config = dict(
    num_hidden_layers=16,
    hidden_size=64,
    num_attention_heads=2,
    num_key_value_heads=1,
    head_dim=32,
    intermediate_size=128,
    vocab_size=8192,
    hidden_act='swiglu',
    norm='rmsnorm',
    norm_place='pre',
    norm_eps=1e-05,
    positions='rope',
    rope_theta=10000.0,
    rope_fraction=1.0,
    qk_norm=True,
    attn_scale=0.177,
    bias='none',
    tie_word_embeddings=False,
    parallel_block=False,
    init='normal',
    init_std_qkv=0.14,
    init_std_o=0.14,
    init_std_up=0.14,
    init_std_down=0.0,
    optimizer='adamw',
    learning_rate=0.00613,
    beta1=0.9,
    beta2=0.98,
    weight_decay=0.072,
    lr_head=0.00847,
    max_grad_norm=1.0,
    warmup_steps=585,
    schedule='wsd',
    decay_fraction=1.0,
    decay_shape='linear',
    final_lr_fraction=0.0,
    batch_tokens=32768,
    max_seq_len=512,
    doc_mask=True,
    train_tokens=132300000,
    max_steps=4038,
    dataset='wikipedia_en',
)
Each number is 128 + 32 x the weight over the matrix's rms, rounded and kept within 0 to 255. Layers, rows and columns count from 0. Numbers have three digits each.

# layer 4 MLP down (transposed), 128x64, rms 0.104, rows 85-127, columns 0-63
197126134242094160097106134059181146135111217152188148127142122154076117083152114106158158111126106130163104160106071197113150097171123165122158158181094091145125207142106115096118149081161127
134187103143122115098117213133204113089105021095130075106090128074082028122151097082149168179146100151135152109070055103102139119141154092117129117150140136142150116077140149098111134142109081
041127133107114107069094142097162106141144088160123045096140113127151134139144122056197101106124091109099147126135103058166090138140109096167157145157162108131111211137094106153089115151160116
116086121144210157117128115125124100099125122092120142148118086071172107119134139113124130113092150156137141164115138140127129071164186170088111099139140116091123148126115178157093018105141146
117150147158108208087090116114082145165118113114148078151069215164162180087073120105120113113143106128149126123165130122147121162108137143131121118147106138107087121125131178133138167092156162
101151105139113121144108124162145134053068133163112141132132160166137103150068170184142098142101089149134181181137118174076148109159123141163175191131140106121159116088140094173092130108114118
059121190097136124091131120152084176082068108160128105158160116128094112152084073130107126213177092093217074111171124115192167137055117133074165103117089151124129111049134173079114109135151107
101167139164094158096135152140133103101150155044121091152107129124137063075138113149138156153136079112075119125139092133142140139098085145147116132190133122175158116075105075147089069121134168
088118173063079066096172162116158129130169171108148087149152135130110105167118086094145098150118120138180134144180174058113157092189220113165078143118097152132103111120122151202103141128119068
119138154159090137113136175121134099111103081165119166133095123123146066142084154139112198092146094118120146110122146193081108118125143155093099122117102087164174149190118143136129100148124112
076100116096159128131106151146116148182128135151131140132149109161103172159165147104185097136087137133201101165175142178143124101131133117123088114089173153174167110148165186114091138127132137
120073101107123136167163133095154146147156137110087088200132106094113176089205171115114125117130135092114092150170171155141087077193143115140127152111159133101075070120117127162119150156094165
150162171067107176132116103147146123140133092147173125159109121095127107158095128103081099141166198124150134147174119081118054102179147146156083145118120108135162165109161192115135150143125106
152143104151179098129160186083153139085141087120108085082184105128120165156123148165128059159081151105115124105147146167144092088175057100143148120143051069185144124107147133092159141157120150
103086114112180121092065145118160148143126157145180074115164138139132121162084114193061145126133121103121096104127084099159109116122139197119207139145103126185127158151116117095161133106166097
115196139144074157087060187095111099118118148077117150075129098157181117105124069104103143068132101141058109124132125197178079145149145120109127120171123092133141154107137115088120118150161107
120119090121185194127186161080134179126139092107174170188136140089144146140156061099139117121164098088121157142101185170162155154123155109115141140163135168152091136158124137129165053136105130
113098119166106107070141140105096130150113157106163163144106155178132095130111142143117155094060146126178190134115114165168189118177145128049113144169095148164097180131136127142139170108139088
104161171122130131131101128129091165116139164080116156117114083120092117146136108114113123135138179091194117168145140073116084162086068144174122128089129098131136073100098131094109177184112124
150169090110121184087124125174176205105051114135072141111140127107173212225100162177061114155145122166154105119130057178145193123116130210069183120178155162191153153073128040122120148124143141
120147125137117190152120166139130113112137106075113128126069089164156164119148151134177121163124112128105113106095124062139111136128116093118176103111194150177100143050116153149112115182135161
120105102107098103104120134143183131167086130159118135130154116108084095082082149092154142180199103109093182096142114135136199107144224139128112113176162171101114127166135116115153147119126103
137099113125129106187098117104122075091128138093090140149122147111170195139132138085138135072147166134108113167097129146120140201084097150104118178083084147100148131137147143112103179180123076
131139153109116171139163114066152126095168146142117134064157072108189095156116089143128126127109086152116185102139095077158113149136165185137187090135109170202141104140149166169113108170080122
104139120143129096134124170087155092108131147065133166058079128165136160102132153112111117119124144123135158142164080198125184168129107100122136151169101144091137178111097148054169185152138171
116098171124137171090118150153110110138140124121147103130174188123141135165179115095131092173191150121160150086190094081119161106156127090133087104144104168145140110106114225151120092110093102
111109139110159109137109122142137100097131084067143085131091150125105174119178132153129106101142185133126123121105139158062121178163122131129081208117125124122158165160165116134139164095097140
159150163145126164151140110166174056128142154092128120148096085144148108117153201156131148108094096144194106136090146107140158231155137116171047119128137189143151105143115124125108134106123153
136064102117065127108153090135159134146125156142140131105096126117173114120100155163095169141130134116180101108195138039189111073071134106117193126100112143141049140123115140136117116119168135
086135121138088115103166180144116133147123131169163102125113128162106127125133152071096136082079147113164097100110162206082113156121172102105136107089127114139161179145090109109105220098115092
147089097112118094173121122153136125066105078114149120088169117141110171162169076090108108111113133096070126121132134180088155140114108172158108150147169099086099133167148087170062101149100132
184085134051172120130162057147102167121147138088123162111135096120148186116086130108128170131127173119109136075168113117183141137121155095112111124105117171167133134085144145149139182180119090
180100070157135128123165104101152148180080153171166174160154075109126127151122153138109141178162117129152104120142134077152134103168146155057119169171181119172125072128135089131172199117129145
150123186133221137101104134123158061155129177116132165134112113166150179084158103159106134125063174156103121157144134152124105144178153111148059134156093128116139160138138154094107137126116114
112167098137143165143169164157111177112140135120108118096138159095112139136213134115152102097151141096140130123091100140083113108118123166153105116089165098104164156149201126147153111123130076
112124118136129095155130082153142166079153117139109101158101161167117129143146158133141146138145091178131104123161133145142143141140127122083110132171082128123111131031164093195094087047086154
088131191124151108116143135126041150116128156152111154107081167173116178115145165096098149091157114083124102157147108186088141147114090120111163144150146094122105108131155092146105138033151150
077126155124080123152181134151183129162078104138128104099108161127103191174099114108172171101153144120139143190169112130165146040157130130132127126112151120148172185085076113119160116178130126
139187159108194163081111171131147117088126118101098132117163083150113121137074087134117143090063130073118127166105119149134147177101153159136116139117145138141141112154093074123107121189147152
109097091092100130116188179126105068123156082125116105148162160097102089151113127068152114130148138138168105166169160184082179107123182149125093127101145129115155111081124153176114101089116113
124153070168133135100117147124144152109139158112129133205144100096090134175146185157132123139120139138222094153128127143052153114132153139089142111143152097148104110091089102165142094125125194
146097180090102135110183138186094138128123109136142112000193154164106136124109067126134085113076135107170149192156160123120138077129112139163096139064141169153113112085133172160104119159115124
137129103181138055147105127155154093083145147158159124145136114085180141106173133104084189098095114083138108100084121101114087109110150100111152184114191109128087085183133157137100144083124087
# layer 4 MLP gate, 128x64, rms 0.168, rows 86-127, columns 0-63
092081186178114133144151117172111150108139152165130103169136146168122171116090095100124120182095096104149115100176216116155118120150138164101137122148091155072140114127105114085155073208099148
109133183114101125083158152078129200189170150163146103158114118155199171131141107155186111164075076176066116101092191139189127169119123142186207108142065139139154091107146121066142134111098123
121154105144192135177072142136129111136130136136173145133115083136175126175159109120078146126154094178159151104152143137111161113165125173148119121173166165105131141116144113121112068124093109
146148139115126157121117132122125165144111187154133133125060106134158129139136116151197128120119122097167127128127146120115162109165191156150120091117106110124097163111097168174097137117157083
063185150152120125098129177121147166097096090167135078113091145066139147142113144141123099113187122085095112155080182125133153108138130150120144153189118149102140125091070126127143112160183112
144141111085148137143136188119125201171136071151111128104141126131145137102149069072116080159076127118081165148213167100087159074136135156113154044158135137085117106167169120099152139170153146
129144097099169161112134175120137139086154148155121142121182077054080127096148119162079126148142122114071116177125126091123184147096157153079113162140154102143142127152119083138102121079134157
127167096091150189186122164111141158102095142170070194100123125135150192151109109149187141124126089156103140112056163146115177146117055146158158100124144136154137122133110151120129141092179162
180140089124145123125150129136113117132060154147111103107157064158139184137083093126094108170166085108112106068118166114196176145122115152125065080121121083140146119104080114129157103152109140
172136138157182080186086120134171127144101177137148148122101083091140122118116143166059120145161149123123148132110149134133115196141165066129147147100122165113170106079097104123162156129103157
161105152127154078195047131054136153112126179175120151130103128081124121141102077100072155121167143094124112102098124136175098166134182067160177082213116126044145184123077123067155088149108181
175122202162177104113134107130111129144111150154121121059203127128159113098123174145203145076139133115102154144111180185096129182088146101088134116124129087168119130126144111148133088081207162
057071182122166101153142113109126130127126131145108117143099142074165173094116133136108063190138123115113179133148112143177080082162171096137186093120158095138132112069158078095113180135145183
111098124124124099124148162108145109138152137142097093088086115139119129181160101096131106146092097138122074127099200144170080132133195119086108101123159172133155155151146122068154129102073092
090097120118150132099135110151171109125123149125107168092138186133097127149121111133137077152196144113139142130093139119117121153133168126082164154166137143081148054124083047137113141135098087
126184115136121074152117120133116124081159204172170191118126139161089119159123163164106078178108127145151158182189130163149167162147135124109129103162104102123153056142071128105105180122127112
110145178163114150113114141134143129125118117160154176097122127064116172117145164121130181152168149142099138109158141148031169100172105155110121136101140123034124131115132123124141108150089073
084132132137150072078131137120156122125100129108118087087104163149122124160148068100102140166148140152068138121136122103158116150151110126057095106103110141117138072154092112111170114091149111
099170107136226172127132177090093170133108142108193117141150190123195119127145116097088106174168131101053115210174137087109151117172097104106203155149108213142184102147111109152123094179136175
123141129134164188131164125095142065125187080165141137148131130142115160119172170100063146145136118141096126123108141139100090133105140074102136120135170172197125090117129118113116120174170119
131158080158175143131128097177120127141129140146146164133127095111164141164101111131086172121112153101086076151076102162111110188155114098093151096089066110092110157117093081121123140138162176
139186203123128164101126107085125159207095137146100119114161173123162135078107178159129126156110135159116174108141196101126089093168180121184172041146125122125198112112142099135126134099119130
101110097178160082079127178144093178124106081151086138133153222097099208107119139164141113148145086178120113154155115190150154134145084115112104122104175157081137141100144128144173121072171180
089170147119198142130082173170144103075112124082105131096128111149139154176103142130152118089116130176105200161080097141133147132104123141141159126098116112143094118151134112083127191116134118
116111130139175148149136145164084110162096121102130126132149179147078144139118103092089075140165167161129169098149069137085112140204132140145104054145122179190139142070171155115127081093065098
155158087112142119099165108131157116158156141169131161161184137126125100154126135093150132102127076126135117157139146124171089113095144123144099040086124122130129080092089127139091130141154118
136115155143165127137158094050118123102130142145123083136109142142111202087133117177086142153117096174089107138123135218186093142112160054088102074153087161098106164135102095103127082156143155
117133101144193149167080191130163145074072147121097117130092124093140125082048127137133100170120159130121166134107195134128139100161162096102125128091082156127163128159090128151096083112080168
076131082107128110139124161177135171157149115157150147106162106138087126121133175074064146143118173113112091124126135117080160138124122099123154087121123133120147196151159128151125204106121131
076122124130118153111151138213065188143206146149120138129142138151100164107139160097118134157095111135104165131144157127124081122141122165134097162176094065145147097119151114152112101135109103
130164176148137125089116136121135163095099072101092108147122139130118081105187148172101150146144121115128131160094206128117130081145178187177139141098104126111126078156108159124088183145147127
126117085163143149068102157158172110092100094125167122175111144160143176130106137173060188220161137126108077132125109139126142137158124180106123118145109146144087120151129083091155073131128103
099121132152117070116118106111144141117133152187117197099224161122109170115118102157063085134178184147134146189084121136117143161162127120139132090150114112161155077161088157137132142147116140
083123171117155142099061130118172130127133100140090104141137146125131116156112137126189148070121105156104131142139137112139154119067174118134112094103077115137116137115147152131143103148184160
109102100130096092098125166169102124085123085146119078139151096092140159125156116125080150150181097047160113172098136149099142140084147129105159066090111142202115110112084075124106139160093113
094126134159068066117148158117110147090163099159203120134138166082144169147144122151125212095122079105168144113141137161123099166141081081143173136160136079160112128105112050108133095136140198
126133099110114156082122096060109169090155109099127133101116141100137116202204151137118094186154117132118125121179089197147096144146064164113166144223127120072141126076093182161138149149126150
100146157160175080179119148084091162085107144150109137156141170102161157120178148179120051157141153220107098090156147139152099087184077137069146094194192132162133112118128162136141111076127104
112105178109165123097099110131173116130093149134196141137135156138172145130046077081111148075161095112154148119096068153155112162134064116067161119145153134135141127165141123118125122129127212
160147099069116152140109113120088128158106135172084082107155116108127097076129086110135151128148073076087195127136131103103106166174127133134187053148108116181162168165131134139160164127069131
082111155099206137131091184109109121113128148100108129195121148167151167130118109128106145125131115126118113112103089135105206174106134082164164071112191124143160120138109117106085122099162165
159121188130179091138116153126125238143154161138186066081165124100153118088158104147138080191112139064110150085122154102133088135142089100142213118163149135111204080127132113197163084106113084
# layer 4 MLP up, 128x64, rms 0.156, rows 86-127, columns 0-63
124131134140158171099112079113098095125124184106072105115188089129172171136196154153075093125092132116114098108170143137094164128204121079177157182090145079170113115149074153141125151087131142
125099128119056114137149128175126149116168085137153080090114108148096177052135128195093095133071155099137079136132101152107124138124128119129094093166146110162104144077057169130086153095165073
194162100154173108139143125037110181074133097132162134147144143155146113159144151110114116095107074152151096028151143131134135168151062145141122144090146090099118135145114135139105110145145176
147081169149184072148090127096135127142147116126133114143121053147143136138183143151133094104142159150172067093107160132157107109146091101114137115159150213117119150134153125125193119139103152
175151138136148173138056140127082092147133197084152177163066069120126087129111165111141079096140135128152119079126127129130150166125135159120146089183126131164158182084083115148041145126088181
088153137172128143091157066131186126155184105109134109072149096129171204107100104117190158130206135132125151146116141126102071142144187152155115142131150150168139203119108120102191177144119111
110116113163166145113127104114210098100077132132170139166172109126153166184130153159174125123147098134114131100081096152155110174109156148125091098142139087118147107092176131150105093047114109
069107149139115089136108148125146155118155136145144108125087131146110054122116127138086166165117111136069133046125126091124141045114162163168144129098080143116115091118128161170072120149136071
107174128139161073146079118110130103142156138147129170136138153037105077114119095155152153122110140081143166185115119091152154144128166127174103101075117147130109078078095146110121129140117121
130103169127082155140092170130106151196167171110122104154148138135148096105176106084126121111190140092132077139120111178113147121128128103135136107134146166152173142144152163168172144137127161
075151175130124100178037082110164111128059186126116136144098126105108115117160151127140109089109146132148135165120159130145177116153163073129151168105094175112125107161123165126110063118105154
132152167105139125090158125131167167178164101131131176142122123130169088177093082149051167152163132104116142165092110107124095145171177146159154130150115047120157186152144118093097107151149120
111172139115109118059138115126128144122143104138168119110115157128201138060150126066164140097132149202094104118136142146091170101138080187095129130182137097149141115062103097168184127069090089
084150115128119185099121097148097079104149088124088125147152166205178041120157102118150154177098096128077193119161175157183148110160075110129162107145129104131133138117124135086069097137138099
162129140114145150119159126208135137055133171100104162116127164119158117142091122128171082131123108165141028149068190161171101086168159153146156130161134135153200143132133143105182125140095163
098098117083191173135133155152093063085136134152123110156167117163122121114087058123165089165152145152173174127121084145125128098165100077062093132073114191110167107163090113137163119166161051
155186103126152116196086136145103147123160137139188193152185141144116117128117102135142058112148151076127106099090143132114080135097141102190135086151117101104154146101093154145157123155112107
144140109102141103117105108177144120156107122129139067144201112094129145153141154150123100102139116113114137145114149121186088190086175116120085134111155101147099160123135126151099094136100187
124108079119044097086113138119207136129218122160192170088144086090151191176152108102121105148169161116128103107072123106103103206175160099127112189140114137196137183086209159086171184114121077
168163084124130126128157068150174130168200119108154131119137147144095125102123157160122140130165113134120099124096192096136096105106149085081084159170075123100124154109156163176101091127140122
173087089112143156086127083153128090139159135166121147149113150167117131151139082150170133115142137076115197129155147154141185119126142182200122145132123104127089137115183094068167134097165127
131166187131172122095124094169134114152133165183170077129124123224144129151145129116151151092102090134142158136143136138112090097146143101140138167090166109142060143137086102104062099116113110
152109201132135132113177120153143121164182168138150108136157093142098099156162148167159038162149167161101122085150092129138071097092192177130173132168111151121128105090099115096114144182101134
147123149185127094125122182138107143087091156055151123082083055167084147149150152108126161066139129145140089168115111146182150153129136091142152084115119144161131186115181155096093168104153178
150153138139129123156114127119132075183137097114073142158097086162146103122084143103161164063100055085095104163094122105095061133053171204087110121122141090093093170130103093179098122119153154
182138161103095143107101100156081114100111072140145110089154171156126158135175111136148121096081107085144177124153154122107106101080108120156168120158172129117126173122122143070152183130149090
114136175175132101163144159133124138134118167161074141124080113136106128122055132169123128118145193134143087220143120142124046141124172069137104176181135091120200153150161081183114093157143077
100136130113080153151149102100189101163105134104144088157189092115128105170084151113174160139141152150090116156115124141193116075138159122134156214116186093103126146111091147091082137126166120
119135175167124078180157140090107085139112099125098124110126120159124211146142106150162112038131112184114089134113186153090131190135055171119137108100122116119079096142141080105156129097145106
140173118108127171167133119116165161185157115157076138095136173104102094164094116142164120125168165105131156051118096145127136101144119110128123134133100180178160102146134156195170147111152139
166119099153143145156119105174187073132167142139152140167145138178173086187118145095157168111087101091101098160159143115136183112098112188107084111131155116149137119144176175156113114148122179
155125157116145157134137135093155137122111202155098163081061093146120027136092134106135126078105087118160082182099166172105111171171163128093113108113127176161136168132167194113079085089142160
200114135130134125169127167121135156120198152111065132133087083076187134085133096067146147189080160167170170096095157114111140134129135098138144209116124135085116125095183120127101116150090123
103137101130126147111206123192152159110148118104119091113165131098084142125155108137151136161111097085110102089068080119135117093142069126140149108126123133125152160128149110106158067131088064
162082183124159145143147099168120133126122105190143193093078128140177120148119139087110168135150111109158155164194061138110149120130099136118154114148185106121089140192120157140067116104111124
099112090086162199103129129200143152125129115138117179116153143134116142113110157144083098106107176031161085187175062106109169129094132143135155136172105166139155081141169080083116085069135147
164105148084097165121166129131103075126125178081095060167159133132168135130096162167175153108102102148164067105105116139136150139155049115127146143128153139095152061127112068123103157186136098
144085129149152089152136152105142145154098151113086050173183118166116118140197119086077110181195169151118117130166124165120113152131163138109094110165117139111134139132136103115148156097148139
149113072129079116127153162105093130142064116147110110114180130099106152099103150183161109120135105114134146133176153117138140097103124131111193160113210154167142062101103120112149065099073065
171148151121119147128153059168123128167135134142164181112102125162100109060101153084138101134103161121134113151115180097139135111133102133169107195142130152154127145143116118115069202114114054
129135146151151128166161135125096128151124124088112106128076138168145106039080099171141115198077138077116143126122132101147101168157039178179091138118156146167113123176130143144128123154070124
156169131148112155071157153134055159177135161120147144126137146152113089130079109164183115113105151116127152125137104163098060101079111149161116098140178122167153147121143111140106114156119064